config.yaml
n_head: 2
norm: "rmsnorm"
extras: ["local attention windows", "capped logits"]
lr: 0.00524
steps: 13953
Each number is 128 + 32 x the weight over its row's rms, rounded and kept within 0 to 255. Layers, rows and columns count from 0. The size above them is the row's rms in percent of the matrix's.

# layer 3 attention key, 64x64, rms 0.0578, rows 42-63, columns 0-63
size [ 53  66  84  84  52  85  83  63  45  58  67  53  40  64  56  72  71  69  91  74  99  67]
[[144 131 141 150  78 151 147 134  72  97 148 129 165 182 120  59 103 139 126 169 172 109 151 112 135 134 143 109 130  86 141  89 125  82 190 190 126 159 199  84 187 138 102 121 142 162 157 138 146  67 107 138 179  93 149 142 157 151 122 160 124 106  89 130]
 [144 147 124 129  96 127 137 115 192 158 103 224 110 113 176 154 135 156 127 157 162 124 109 142 118 153 102 146 100 152 139 150  99 167 134 162 147 151  99 102 151 154 123 143 118 107 166 195 115 182 153  93 140  94 161 113 145 142 122 184  89  36 148  78]
 [ 83 121 140 140 151  78  74  97 105 118 133 151  98 118  87 111 149 119 108  99  80 144 161 143 109 102 124 145  98 141 119 192 182  84 121 103 102  83 119 185  74 115 108 152 125 120 108 117 141  77 143 147  76 199 106 127 172  78 143  58 147 167 109 146]
 [113 157 112 149 108 125 148  82  97 126 106 121 171  92  98 131  65 116 120  96  84  64  50  53 141 174 149  70 131 151 121 148 146 108  92 127 112 130 142 121 104 159 163 108 116 158 145 124 137 101 142 184  72 147 101 170 133 100  92 164  70 140 127 163]
 [192 188 124 133 114 141 118 125 135 182 158 129 132 143 166 156  77 126 168 164 140 127 100 202 156 169 116 165 119  90 132 153  95 138 137 156 120  87  97  91 114 139 113 134  94 146 166 140 110 180 152 138 115 195 172 161 145 126 133 207 150  88 176  98]
 [127 176 122 119 103 169 108 163  31 123 149  63 178 113 115 112  66 125 142 146 127 145 133 115 180 110 196 113 139 140 112  60 101 118 135 111 168 136 192  98 136  69 126 141  88 150 113  99 156 110  85 166 166 124 125 141 114 155 125 116 134 158 136 163]
 [138 138 104 136 159 127 152 112 168 159 117 151 143 136 125 159 100 136 126  91 140  82 102 124 148 186 131 147 149 125 169 199 127 116 133 182  99  72  86 122 126 198 122 108 149 144 136 140 103 158 172 150 149 151 167 156  99 135 133 245  96 115 181  95]
 [112 118 111 111 127 146 169 172 134 105 107 132 128 153 165 141  85 160 152 132 207 117 127  94 146 139 163 101 173 134 117  86  82 128 165 183 175 172 148 113 202 136 146 100 139 139 138 142 109 137  93 117 178  39 128 113  81 144 117 166  85  80 158 116]
 [141  89 140 157  65 166 211 130 113 114  84 127 167 178 147  95 104  99  87 134  67  73 138  88 119 141 141 112 103 164 138  82 123 124 124 174  72 154 126  83 131 145 156 140 123 143 184 124 172  78 124 127 174 180 133 115 159 135 154 144 146  98  95 126]
 [113 109 138  90 131 123  69 148 119 105 136 162  69  85 137 181 166 153 118 146 111 186 193 161 105 102 114 168 103 170  90 128 104 160 115  80 154 146 105 171  98  67 106 158  92  69 107 163 148 148 129  93 104 135 120  93 147 111 135  47 129 118 128 133]
 [124 191 155  97 193 115 115 164 193 128 129 190  97  92 170 163 169 139 153  87 176 147 143 163 119 116 116 138 141 139 131 142  93 167 141 113 168 138 129 150 149 169 114 140 132 107 109 145  88 206 128 100 113  70 145 115  93 134 127 150  85 110 192  82]
 [106  57 126  84 130 175 180 135 123  93 149  92 121 141 121 116 148 124 138 126 205 127 159 107 154 121 161 143 182 106 166 107 127 127 168 157 133 134 158 113 167 132 129  97 169 152 127 118 130 112 120 115 217  76 181 106  67 194 141 154 142 176 124 143]
 [116 174 175 117 142 110 139  69 181 144 141 212 126  78 119  88 213  89  98  92 100 112 122 131 104 105 103 135  83 150 170 186 174 136 111  86 104 109 133 126  88 184 123 176 140 139 149 139 134 118 172 132  95 160 159 132 157 135 136 128 119 163 120 114]
 [ 81  84  86 159 156  84 143  90 152 161  91  79 137 137  93 154  87 130 107  80  97 103  87  94 123 140 135 115 155 159 146 196 184  84  92 148  91  62  68 169  79 140 155  97 143 131 101  96 132 112 143 165 127 170  99 112 110 107 121 151 143 138 148 127]
 [ 88 146 138  96 199 135 134 152 158 129 102 199  94 114 140 138 153 122 128  61 128 132 142  87 159 134 162 143 127 158 108 167 114 144  93 124 150 114 101 150 147 170 143 127 155 117  85 127 113 191 140 109  61 117 121 159  49 137 133 143  87 158 217 121]
 [120 105 136  34 117 155 107 106 131 115 184 123  63  54 149 185 131 125 168 165 203 172 142 183 121 111 130 156 155 131 120 143 116 160 128  92 164 125 121 141  81  77 130 133  99 114 150 150 145 155 147 116 107 139 177  93 116 152 119  97 167 165 139 143]
 [192 117 111 139 160 103 102 142 205 157 120 139  99 128 145 186 182 137 130 135  86 143 124 186 105 160  52 172 110 101 128 148 101 185 110  98 110 120  52 143 121 146 119 130 134  89 120 148  75 197 157  90 112 137 123 145 132  98 142 136 122  95 123  97]
 [122 201 102 179 186  76  79 161 128 159  96 130 158 105 115 179 106 154 123  72  55 108 108 140 153 141 133 131 112 158 116 153 106 126 118 115 128  88 104 176 113 137 114 142  98 121  99 120  80 141 118 163 132 148  84 138 140  55 135 136  56  96 170 114]
 [150  83 109 122 153 134 168  97 210 145 119  71 126  85 128 206 172 122 132  88 119 104  65 115 123 155  85 130 167 135 166 138 131 196  91  77 103 127  76 138  95 149 150  93 138 117 135 130  91 166 154 115 179 102 147 104  92 146 119 158 101 141 125 130]
 [169 131  96 183 128  95 135 114 191 167 102 154 145 156 140 177 128 157 110 135  93  80  88 144 100 176  68 133 110 123 140 168 120 132 125 163  86 107  64 132 121 170 116 115 127 109 153 161  93 141 158 120 143 145 117 124 173  80 129 184  90  43 129  87]
 [128  93 113 110 127 137 133 133  88 118 161  32 161 111  87 113 140 119 133 146 129 134 132 139 154  92 150 129 153 115 154  86 142 123 148  98 129 118 154 126 113  70 134 134 122 172 145  99 124  42 112 173 219 133 126 105 128 119 141  82 160 196  65 175]
 [145 137 120 182 159 113 138 173 103 106 101  46 190 133  97 140 131 144 116  81  62 101 119  99 157 135 131 111 145 135 143  71 104 145 140 106 110 150 149 143 148 122 124 119 117 157 127 114  90  74  97 170 225  98  88 130 128  81 129 124  65 128  92 152]]
# layer 3 attention query, 64x64, rms 0.0586, rows 43-63, columns 0-63
size [ 55  80  81  50  69  71  51  42  55  54  45  42  54  48  54  72  57  75  64  79  52]
[[121 142 138 136  82 146 136 147 180 183 111 207 143 150 178 156 131 146 128 164 165 101 112 141 135 114  86 147  93 146 127 121  75 168 147 161 148 156  91 105 168 135 116 153 108 111 167 185 114 169 117  72 139  98 153 128 130 130 141 178 100  30 163 127]
 [ 80 123 139 139 157  77  76 100  93 127 123 154 100 141  92 115 153 135  97 101  89 160 153 142 117 116 128 136  92 150 116 192 169  67 114 127 116  86  91 172  84 116 109 157 132 122  99 116 140  88 147 159  79 187  83  97 151  66 137  56 167 147 104 144]
 [119 175 121 139 148  86 156  74 100 116 112 123 149  73  86 117  74 122 121  91  94  80  53  67 150 177 152  67 139 155 129 151 154  88  96 119 106 112 174 130  93 192 163 116 138 147 120 122 120  99 154 168  91 141 102 161 152 126 121 160  90 155 115 158]
 [161 170 100 126 134 139 116 139 135 168 113 109 153 130 158 150  74 107 155 168 145 112  95 172 150 161 136 152 135 111 120 136 118 151 158 156 106  69  94  88 118 168 104 151 103 158 155 162 103 179 150 134 151 206 190 156 155 156 147 221 144 101 179  99]
 [138 179 126  87  98 172 142 127  42  76 162  92 178  87 123 116  88 132 128 156 107 137 144 110 145 130 188 124 150 124 132  75 114 118 144 119 158 176 222 115 106 123 139 162 108 156 100 112 152 114  91 177 165 100  96 144 121 161 113 143  94 180 133 149]
 [132 135 106 142 158 114 132 131 156 161 108 140 148 139 124 156 111 127 134  69 158 100 104 140 167 168 126 149 147 138 167 176 123 133 152 166  88  68 105 110 136 211  83 103 135 148 135 144  84 150 168 133 159 151 192 134 106 153 150 237 114 135 174  86]
 [130 139 116 133 113 152 172 155 150 100 131 145 158 167 174 124  80 126 167 148 189 108 143 105 148 125 157 109 167 125 149  87  93 134 180 165 161 183 186 123 186 130 122 126 116 133 127 111 124 136  97  88 198  45 149 146  93 150 143 164  89  87 164  88]
 [142  88 154 155 102 144 181 125 159 143 108 118 148 157 150 128 110 141 130 116  73  75 137  78  97 128 101 124  95 179 155  70 121  89 111 171 101 171  82 132 129 128 145 127 111 129 168 132 211  72 106 140 196 184 134  98 161 113 162 157 146  82  98 120]
 [ 92 100 135  92 119 110  78 150 114 133 139 175 104 129 155 202 146 157 111 154 123 161 195 143 100  85 110 155  88 161 105 124 100 135 118 131 180 145  77 173 112  49 123 168  87  68 106 141 147 154 113 127 129 136 123  89 125  81 113  52 132  97 121 131]
 [ 97 181 155  90 143 128 124 204 147 123 118 186 111 127 155 140 163 132 131  86 149 179 165 179 160 131 125 161 141 106 139 126  71 173 158 119 158 146 129 159 159 168 106 168 142 148  95 142  82 191 104 110  86  74  85 133  67 126 119 160 102 120 168 135]
 [122  76 118  87  97 178 166 122 140  92 163 119 132 135 147 112 159 129 137 144 207 138 176 122 119 123 153 164 189 123 183 121 124 124 159 144 150 183 172 125 148 114 109 101 149 145 145 121 150 121 124 117 209  77 196 101  88 183 125 148 149 172 133  89]
 [ 87 161 181 110 122 113 148 116 123 135 116 178 108 101 105  75 209 133  82  67  83 151 122 137 145 140 108 153 103 141 157 167 130 117 103 102 104 136 113 137 105 198 124 152 175 175 135 164 126 102 138 153  55 151  53 110 121 115 137 141 141 157 107 181]
 [112  75 104 181 146  71 121  58 142 159 124  79 106 138  93 135 107 123 118  57 104 121  81 110 145 139 126 111 143 143 152 190 172 112  95 127  65  33 104 135  99 140 139  71 115 122 105  84 116 113 159 157 133 154 127 103  94 131 140 136 143 168 121 135]
 [110 146 158 116 164 100 133 148 150 138 116 178  96 128 137 156 131 154 148  21 154 151 140 100 175 153 154 144 157 150 139 157  89 139 119 115 155 116 142 165 140 186 116  93 143 118  72 128  96 198 138 106  99 105 106 127  37 111 126 164 100 167 175 116]
 [ 87 121 113  28  98 129 116  90 113 110 169 134  88  81 181 171 120 124 136 210 193 173 159 168 117 123 143 157 164 136 144 154 119 129 134 118 168 133 117 160  72  87 141 168 103 137 134 143 135 167 134 153 142 160 161  98 115 158 119 119 182 158 141 138]
 [165 105 106 149 165 114  90 171 194 194 113 116 108 139 136 206 153 121 154 134 130 119 109 173 134 129  68 147 100 104  99 124 105 191 117 111 126  76  37 129 146 107 133 111 110  90 136 142  71 186 135  87 134 146 168 137 131 106 131 122 126  86 133 113]
 [ 96 177 111 157 176  80  76 169 109 158  96 147 164 120  78 169 110 131 111  76  56 124 103 148 172 145 138 131  93 143 112 139 105 128 134 130 122  59 103 159 114 148 125 180  98 133  83 125  78 128 118 163 126 136  67 123 121  59 133 132  71 113 136 156]
 [121  69  99 116 121 121 151 112 197 169 130  81 117  75 121 198 175 110 128 103 138 105  72 118 127 146  83 139 156 125 156 120 112 203  84  80 122 101  84 130 110 117 174 100 110 124 164 132  90 165 141 139 172  93 176 109  96 156 100 148 102 159 110 156]
 [137 103  91 183 147 104 106 150 184 184  83 141 150 158 116 171 111 119 114 129 113  71  74 133 116 134  79 116  89 142 106 138 127 155 128 161  88  62  49  90 150 134 123 119 113  99 174 157  96 130 156 109 137 157 175 127 165 102 141 155 107  53 136 113]
 [130 106 106 117 124 137 151  90  91  98 158  51 153  95  87  79 165 106 122 161  88 136 126 141 142 125 150 128 135 112 170 119 162 113 129  95 108 123 162 126  99  94 149 136 133 177 136 108 130  29 114 185 204 126 101 104 142 132 146  91 142 190  72 158]
 [139 135 110 172 169 111 143 171 108 119 112  78 199 112  74 131 150 114 127  91  38 101 128 118 148 136 129 114 100 120 146  76 125 139 129 114 119 128 140 146 143 112 127 158 106 144 116 106 113  51 101 175 210  89 102 136 156  85 122 108  55 126  83 133]]
# layer 3 attention value, 64x64, rms 0.0598, rows 32-62, columns 0-63
size [ 97 106 110  77 102 107  77 116  89 121 107 114 101  85  90  98 119 101  82 106 112 125  94 105 116 102  97 120 104 110 114]
[[147 126 148 146 116 110 119 127 133 119  97 174  89 196 146 166 109 121  87  80 146 164 138 135 199 113 120  74 145 110 164 129 123  70 148 119 106 101  99 130 163  92 105 171 129 116  72 121  79 157 148 105 123 124 176 165 114  85  33  91 158 157 119 148]
 [154 107 126 136 167 105 150  72  80 129 151 120 126  88 146  76 115 133 103 120  89 224  67 106 100 151 177 110 115 125 128 165 117  82 160 118  95 176 111  93 137 199  96 127 117 171 103 159 159 171 129 143 154 132  93 137 131  90 154 122 146 141 113  66]
 [107 116 155 100  85 152 135 223 148 107  99 155 120 115  59 105 135 107 146 107 169 135 132 107 146 117 112 177 138 121 172 160 144 193  99 128 114 138 186 110 125  88 132  97  77 129  86 203 141 129  78 124 152 117 123 145 127  88 178 137  79 107 155  99]
 [ 89 117 124 142 127 171 139 135 121 134 183 146 136 142 240 139 145 128 147  97 175 182 120 148 196  91 154 113 142 114 117 112 148 141 130 142  81 129 125 137 117 108 204 138  96 171  94 157  67 120 111 117 120  82 119 183 159 136 138 116 154 188 100 137]
 [120 116 157 150  67  87 128 104 153 151 115 170  97  97 191 144 133  96  85 133 239 139 100 130 178  87  91 106 163 137 188 129 106  86 135 130 124 139 135 138 141 130 146  84 112 144  89 141 120 145 114 161 133 165 191 177 107  84 120 112 153  91 122 148]
 [131 142 155 153 119 151 117 133  50 175 109  82 101 103 173  11 145 126 104 109 160 163 133 117 106 184 111  82 128 144 104 188 134 130  92  91  91 159 121 131 124 140 161 181 163  90 179 137 113 123 176 140 125 120 146 107  89 122  97 105 118 131 126 118]
 [102  94  77 101 123  93 121  95 117 140  64 141 176  67 161 100 103 133  80 127 136  85  79 101 124 160 127 160 128  97 167 125  76 119 150  89  81 137 122 109 173 157 115  84 116 134  96 145 197 106 110 156 178 117 182 126 148 132 145 161 143 102 192 147]
 [127 169 113 103 183 128 150 142  73 126 123 154 111 171  88 144 109 113 129 130 131 146 146 189 141 140 135 136 102 111 101  87 164 117  56 101  85  82 102 164  91  62 132 135 165 106 144 115 102 133 162 161 130  75 145 161 152 182  56 141  84 138  79 161]
 [158 116 151  74 122  70 130 139 126 105 138 169 127 127  94  80 146 118  74 191 167  92 111 130 137 126  90  80  95 209 137 111 110 131 119 158 149 111 103 140 110 143  61 160 158 153 128 172 141 143 101 164 120 109 139 133  91  91 113 151 179  73 146 198]
 [164 175 125  97 134 132 168 111  94 137 112 128 141  88 129 151  91 152 111 170 174 190 147  99  45 102 103 187 164 133  99 114 136 154  78 156 107 183 156 173  98 138  94  90 162 145 156 113 138 162 153 118 110 162 159 180  64 134 125 126  96 100 112 109]
 [171 117 143 136  90 151 138 158 115 125 103 129  94 159  91 111 105 150 155  62 127 127 140 106 131 101 148 140 127 153 153 149 149 152 187 175 110 115 151 106 146 126  63 200 152  90 102  82  54 134 156  84  52 127 114  99 108  68  72 108 124 108 146 116]
 [105 115  84 108 150  86 129 147 104 117 145 144 167 101 159  11 108  92 132 110 164  92  83 137 149 141 124 118 145 133 110 153 175 175 121 131 130 160 157 140 118 113 189 149 121 135 187 217 108 106  99  77 145  82 125 127  98 120 130 130 141 145 176 113]
 [ 94 121 124 147 110  99 179 123  93 106 134 139 149 105  63 198  78 117 155  83 134 132 104 129  86 106 134 164  88  73 139  67 116  75 107 109 118 171 149 123 127 122 147 155 145 102  99 104 148 122 129 141 176 124  68 190 111 133  97 126  46  91 114 108]
 [137 110 157 134 164 132  83 128 152  63 174 122  82 149 121 123 131 139  83 142  98 110  98 133 194  71 137  57  84 141 131 158 156  43 160 158 179 114 103  85 101 112 168 142 156 106 111 152  99 136 118 102 142 123 149 129 131  95  83  80 174 102 109 129]
 [101 119 155 149 149 194 113 143 140  90 137 113  98 109 112 120 158 168 158 155 135 145 100 136 124 117 174 139  48 112 150 106 135 161 100 159  96 117 115  93  73 121 160 147  78 135  74 153 112 103 103 209 155 124  88 148 213 153 176 153 130 145 166 150]
 [104 113 143 124 127 119 123  84 101 136  94 121 133 155  59 117 117 127 166  93  93 152 117 141 143 185 151 119  86  75 168 136 136 115  92  91  66  93 133 105 198 148 136 120 134 108 102 144 143 122 118 133 199 128 124  97 190 174 132  92  68 195 175 151]
 [136 123  53 120 159  90 131 103 171  45 157 124 145 166  95 118  84 149  95 125 116  35  75 154 159  97 122 152 111 135  74  82 128 123 155 126 204 127 154 108 114 119 153 119 123 102 178 103 149 110 127  88  72 103 128 134 124 137 134 160 145 129 148 142]
 [100 123 128 131 130 145 130 137 149 126 180 123 146 151 144 198 141 156 118  88  99 150 154 125 177 142 137 125 185 149 110 119 135 149 128 157 127 126 162 137 137 137 182  67  84 188 143 169 117 107 109  66 108  86 111 128 128 167 173 141 105 231  84  74]
 [142  82 127 147 111 126  91 108 159 166  91 125 120 139 204 102 154 126 179  57 140 136 128 107 154 147 139 134 135 126 165 182 134 167 165 107  59 121 124 131 179 169 103 159  93 142 109 123  86 126 165 102  86 107 206 111 166 104 151 141 160 185 156 137]
 [ 98 121 154 171 117 133 141 152  96 151 184 144 180 109 115 121 120 105 202 123  88 124 157 133  79  93 167  93  96 104 136 119 174 152 134 152 149 174 122 125 103 121 126 237 112 126  98 163  78 107 130 117 145 145  42 137  85 124  99 118 126 112 159 121]
 [124 155  76  77 155 133 155  98 102 101  71 166 156 145 123  96  73 154  83 112 154 202  93 164 153 164 149 143 178 139 142 138 127 163  77 154  97 118 159 169  83  94 132 113 101 148 106 133 117 122 174 182 117  65 156 149 127 150 106 113 140 180 155 118]
 [101 148 187 161 108  99 110 149 149 135 130  79  90 121  90 131 191  92 129 139 174 139  99 145 127 168  96  55 152 189 100 102 121 181  84 162 141  67 124 161 112 152 181 117  93 136 154 115 139 127 136 188 149 158 106 107 113 143 143 119  91 108 145 189]
 [103 169 102 161  78 169 146 200 134 166 118 125 128 128 208 142 139 130 149 110 175  97 186 101 125  94 125 190 178  72 117  94 123 149 133 122 100 130 142 123 164  81 176 127 115  97 139 111  91 111 104  42 122 160 123 158 110 150  96 138 102 144 123 137]
 [101 116 121 157 147 171  96  89 131 141 176 111 123 115 229 134 144 150  97 155 130 105 141 111 130  86 111 145  76  67  90 130 116  73 122  51 119 169 101  93 136 113 198  90 144 113 147 113 139 121  98 146 149 127 192 173 146 134 143 133 141  99  85 147]
 [127 118 132 105 158 130 168 192 104 129 155 189 123 124 132 145 137  65 128 154 137 128 117 126 177  92 147 121 100 144 134  81 171 146 155 140  79 111  92 133 121 111  87 103 128 175  62 183 113 166  69 127 119 114 105 170 152  82 148 191 132  78  65 125]
 [140 107 184  84 139 142 100 110 131  88 161 120 144 138  76 163 102 147 108 136  97 163 151  99 123 135  90  65 131 116 151 180 143  60 105 148 172 168 144 130 112 112 155 147 171 147 139 177 130 135  92 113 199 102 115 123  90 109 111  32 136 152 137  84]
 [105 149 134 136 101 158 132 109 176  79  91 145 157 136 144 156 118 183 101 145 135 213 121 128 118  94 143 129 161 124 142 136  76 161 114 180 183 160 160 135 103 129 141 139  59 148  56 133 139 126 139 140 145 179 103 167  96 117 158  83 170 163 193 123]
 [131 144 127  84 113  70 116 114 170 169 140 172 211 141 162 176 139  90 170 169  84 112 196 135  97 140 107  98 190 120 146 144 135 122 102 135 150  96 116 170 174 114 100 135 143 164 142 138 115 150 114  90 180 137 144 116  94 173 101  91 160 170 145 170]
 [136  82 117  42 123 135 111 130 121 149  96 172 173 127 112  80 131 123 148 134 108  83 162 124 112 178  89 184  81 154 152 183 106 151 101  88  95 120 138 135 128  87  74 127 185 143 158 142 115 109  78 176 136  50 161 103 142 103 152 151 136 118 113 120]
 [128 136 109 163 169 120 126  83 116 177 153 137 150 109 175 139 140 162 151 158 103 138 139 131  79 120 186 133 123 129 107  77 142 202 144 159  79 113  73 133 131 173  65 145  72 171 112 123 116 119 147 164 105 143 140 124 148 170 114 186 169 137 180 193]
 [121 120 103 174 125  27 150 127  98 148  91 135  93 114  86 132  91  90 107  77 188  91  77 130 163 148 130 120 167 105 150  72 126 103 171 109 118 131 116 140 184 172 111 108 102 107 143 170 182 122 136  72 142 159 127 109 121 126  82 159  99 129 169 122]]
# layer 3 attention output (transposed), 64x64, rms 0.0733, rows 32-62, columns 0-63
size [101 111 109  78 106 106  78 121  88 121 109 112  93  85  92  97 117 108  86 107 110 125  94 104 116 102  98 122 106 112 116]
[[110 130 106 131 118 180 139 176 153 126 130  70 188  73 131  97 153  90 106 181  93 118 114 125  54 135 143 161 131 150 121  87 111 191 112  86 131 142 150  56  97 122 138 118 119 125 207 148 163 108 120 149 156 138  91  82 123 161 156 160  87 131 152 118]
 [141 168 110  90 139 128 104 164 165 139 123 160 138 105 112 212 130 136 169 122 191  76 112 145 160 123  78 114 142 130 101 104 120 174 103  70 163 107 147 143 117  62 148 152 114  92 168 131  52 147 144  97 102  87 168 139 151 114 111 119  86 108 148 186]
 [165 147 130 155 112  98 104  45 106 172 163  79 129 182 153 125 108 135  57 143  87 145 154 131  90 151 123 106 127  82  93 112 127  84 132 102 137  97  83 124  89 169 109 129 130 117 118  53 121 152 171 127  61 154 107 133 159 149  99 119 175 161 111 161]
 [126 107 128 148 158 112 130 162 162 141  63 112 155 106  36 149  83 139  64 123 115  70 127  92  51 173  99 103 116 125 125 130 100 133 123 141 111 124 113 133  99 143  71 131 165 117 174 163 170 123 156 155 131 121 126  62 140 114  97 171  88  82 149 111]
 [124 143 111 123 177 172  99 203  96 112 144  98 175 144  50  89 126  94 100 118  59 128 177 141  87 124 159 136 102  86  93  93 135 151 109 123  98 102 143  64  94 132 104 154 152 116 143 112 107 101 156 144 125 109  83  95 135 132 124 129  77 201 118 143]
 [140 115  46 104 143 100  96 161 138 103 149 140 146 121 134 232  90 136 140 166  95  77 142 152 141 100 159 154 137 143 155  92  89 128 172 179 172  67 101 143 122 122 119 137 109 121  79 145 136 118  93 152 186 166 131 153 117 111 155 166  73 113 144 108]
 [127 156 161 108 158 151  93 217 117 104 144 124  80 137 125 154 159 132 138 120 107 187 179 153 124 121 117 117 135 131  87 106 115 134 115 105 168 104 137 169 107  92 134 152 149 112 111 106  92 148 119 103  47 110  43 121  99  83  98  50  89 137  99 141]
 [ 83  69 144 166 108 145 126 144 224 150 108 128 124 155 160 110 153 130 117 119 150 130 132  91  95 100 111 166 135 157 142 149  83 157 169 173 163 129  72  87 164 165 115 127 108 133 141 149 165 136 103 110 164 161 129  71  79 126 167 145 176 114 186  76]
 [142 116 110 178 165 185 130 176 156 132 129  59 138 174 125 138 122 129 174  67 110 155 154 120 125 106 146 163 121  70 146 104 137 143 118  80 131 145 168  96 175 124 157  94 120 145 126  55 133 109 124 104 160 133 160 164 120 194 132  99  96 202 125  89]
 [ 92 100 114 168 157 102 100 106 147 169 142 148 124 181  95 108 171 125 161 110  86  86 104 113 211 120 126 114  87 126 132 165 147  94 147 113 139  74  94  80 162 139 169 152  76 125 108 108  62  90 119 127 164 122  89  96 136  72 161  97 125 149 136 181]
 [121 102  92  78  84 147 156  68 133 129 162  73 156  73 159 154 143 113 109 200 111 115 114 129 136 163 132 143 147 125 152 101 102 111 115  91 134 150 123 139  88 132 201 102  95 167 142 130 154 114 101 169 220 136 116 137 150 170 155 135 143 161  85 181]
 [148  96 130 152 160 108  91 138 137 171 110  54  91 119 111 230  88 152 145 108  82 149 160 156 117  86 126 123 109 111 115 119 108 118 106 127 109  75  47 154 133  93  91 105 134 100 104  91 145 156 125 156 115 192 173 139 160 129 102 117 123  83 100 114]
 [122 115 154  72 166 139  90 115 178 140 115 161  91 137 177  98 162  75 129 165 159 137 105 163 131 146  85 126 159 159  97 178 150 167 134 124 120  56 112 111  97 164 134 121 119 141 140 173  68 144 187 122 113 137 150  83 118  95 168 118 196 181 145 152]
 [134 145 106 118 120 156 170 166 126 189 106  98 187  96 112 127 128 126 133  88 132 148 143 118 119 146 151 177 165 137 157 115 102 208  93  78  63 127 147 104 157 132 103  93 128 152 162 127 132 153 137 144 113 115 189 143 103 193 119 222  82 153 140 134]
 [163 118 130 120 114  96 151 105 148 146 149 149 117 181 108 145 134 138  72 106 163 109 162 104  94 187  82 129 206 101 145 148 120 109 154 121 134 158 137 177 134 153  89  90 177 107 113 120 132 166 180  69  86  59 147  97  88 100 118 179 121 136  83  93]
 [139 158 130  95  85 148 114 147 152 109 147 181  97 143 198 140 129 135  96 212 157 152 162 133  58 118 121 144 149 167  84 133 120 128 140 118 194 156 137  97 107 122 126 122 116  82 118 128 133 193 143  95  44 127 121 138  81  90 134 141 162  71 120 116]
 [125 125 237 131 144 112 156 119 114 149 102 114 100  95 158 131 178 121 189  63 117 225 160 137 143 134 115 131 120 138 166 163 148 171  87  93  53 160 118 165 161 125 102 123 119 165 121 155 123 141 123 151 171 149 158 129 139 148 127 114 154 118 108 106]
 [131 141 159 176 115  92 143  94 102 162  72 166 135 126 112 114  86 144 105 127 145 113 109 114  84 129 110  79  45 130 143 165 158 119 131 111  95 180 133 133 100 144  93 169 114 134 177 139 121 139 148 197  88 142 158 128 174 126  75 148 141  29 154 126]
 [127 171 144  90 132 131 157 124  85  70 156  86 147  75 104 184  92 133  96 187  98 101 128 140  74 141 117  77 149 120 115  76 121  89 134 126 169 184 158 176  96  92 167 133 147 115 133 133 151 113 114 153 164 132  47  98 127 122 118 108  98  78  97 151]
 [136  70  68  80 136 106 127  83 147 111 101  83  96 105 146 151 102 111 110 160 159  83  60 126 128 126 101  99 182 134 113 151 163 118 114 143  91  68 111 135 142 127 172  37 164 102 157 126 151 126 149 123 131 150 221 136 140 139 132 116 139 131  88 132]
 [139  92 142 192 121 123 114 169 197 175 140 115 116 143 144 159 190 125 135 122  98  91 158 118 106 114  75 146  89 114 111  88  81 146 154 104 145 134  60 107 164 142 108 147 134 113 174 140 128 138  84  84 148 139  73  87 160  92 139 124 113  41 102 133]
 [177  95  98 126 136 153 125 135  99 106 150 168 143 174 128 104  83 145 120 131 110 104 197 136 129  89 142 182  89  65 148 133 142  83 195 155 131 169 159  81 162 160  60 127 167 144  96 130 124 104 131 103 127 119 184 155 145 143 154 128 142 136 124  46]
 [ 97  89 121 124 116  90 112  79  97 116 113 122 125 116  78  91 115 121  57 165  61 149 103 127 116 156 160 100 104 185 148 167 121  89 109 174 119  83  84 128  61 119 104 139 138 131 108 154 182  97 143 214 138 142  86  75 134  89 142 126 131 133 118 123]
 [ 82 168 154 106 177  90 132 185 112 111  73 162 143 124  73 128 121 121 121  65 109 143 129 112 133 155 150 106 168 176 139 152 125 160 119 168  97  80 148 162 112 158  94 142 140 119  89 161 103 135 134 138 100 110  86  88  59  95  95 151  67 153 194 121]
 [100 101 129 169 127 151  94 130 192 166  94  73 149 135  79 118 104 148  93  83 178 129 133  72  77 143  99 137 144  88 112 143 108 122 100 113 149 108 117 120  94 110 125 136 135 123 170  65 154 116 153 126 111 120 160  98 117 198  80  85 152 209 174 138]
 [151 173  76 164 132 138 131 133 131 198 108 121 147 150 172 117 109 115 165 147 137  82  78 144 146 132 157 149 133 127 104 120 147 171 131  75  95  88 144  78 143 160 135  87  86 116 147 109  97 175 141 108  58 148 161 182 149 123 125 221 105  96 159 145]
 [189 138 110 153 144  89 144 124  99 145 157 134 127 119 104  87 192 105 117 134  70  79 106 132 134 171  97 111 108 120 116 110 171 122 118  59  81 128 138  93 164 147 104 108 171 103 179 141 103 110 162  83 103  84 105 113 170  92 136 143  73  87  58 154]
 [100 126 115 179 131 171 129 140 118  84  83  99  97 133 134  57  79 125 149 142 120 127  58 124 124  66 168  97  91 148  80 107 162 102 115 139 132 140 149  50 174  97 171 103 144  96 153 116 168 104 100 115  74 168 114 139 138 121 139  88 138  68 133 113]
 [116 168 148 189 147 141 134 127 162 131 129  83  88 154 167 168  90 114 160 101 135 147 118 136 131 123 143 105 157 102  99  73 108  85 149 141 182 149 116 186 113 169 189 139  95 130  78  67 143 167  90  97 115 172  50 155 101 145 100 105 162 136 156 137]
 [ 89  61 125  99 123 132 150 152 140  73 107 122  94 135  84 143 151 158 115 104 150 110 122  88 140 106  89  92 127 122 141 166 143  95 126 129 150 177 159 150 170  85 180  84 168  96 153 120 123  93 102  94 132  71 137  96 103  99 113  33  85  90  89  98]
 [127 105 142  77 121 181  77 163 103 117 171 120 116 113 133 134 172 137 120 182 116 202 186 185  92  76 135 150  76 137 110 170 141 177  93 115 144 112 113  95  84  50 110 138 103 111 142 114 110 126 156 175 117 134 165 133 142 127 134  71 149 153 106 106]]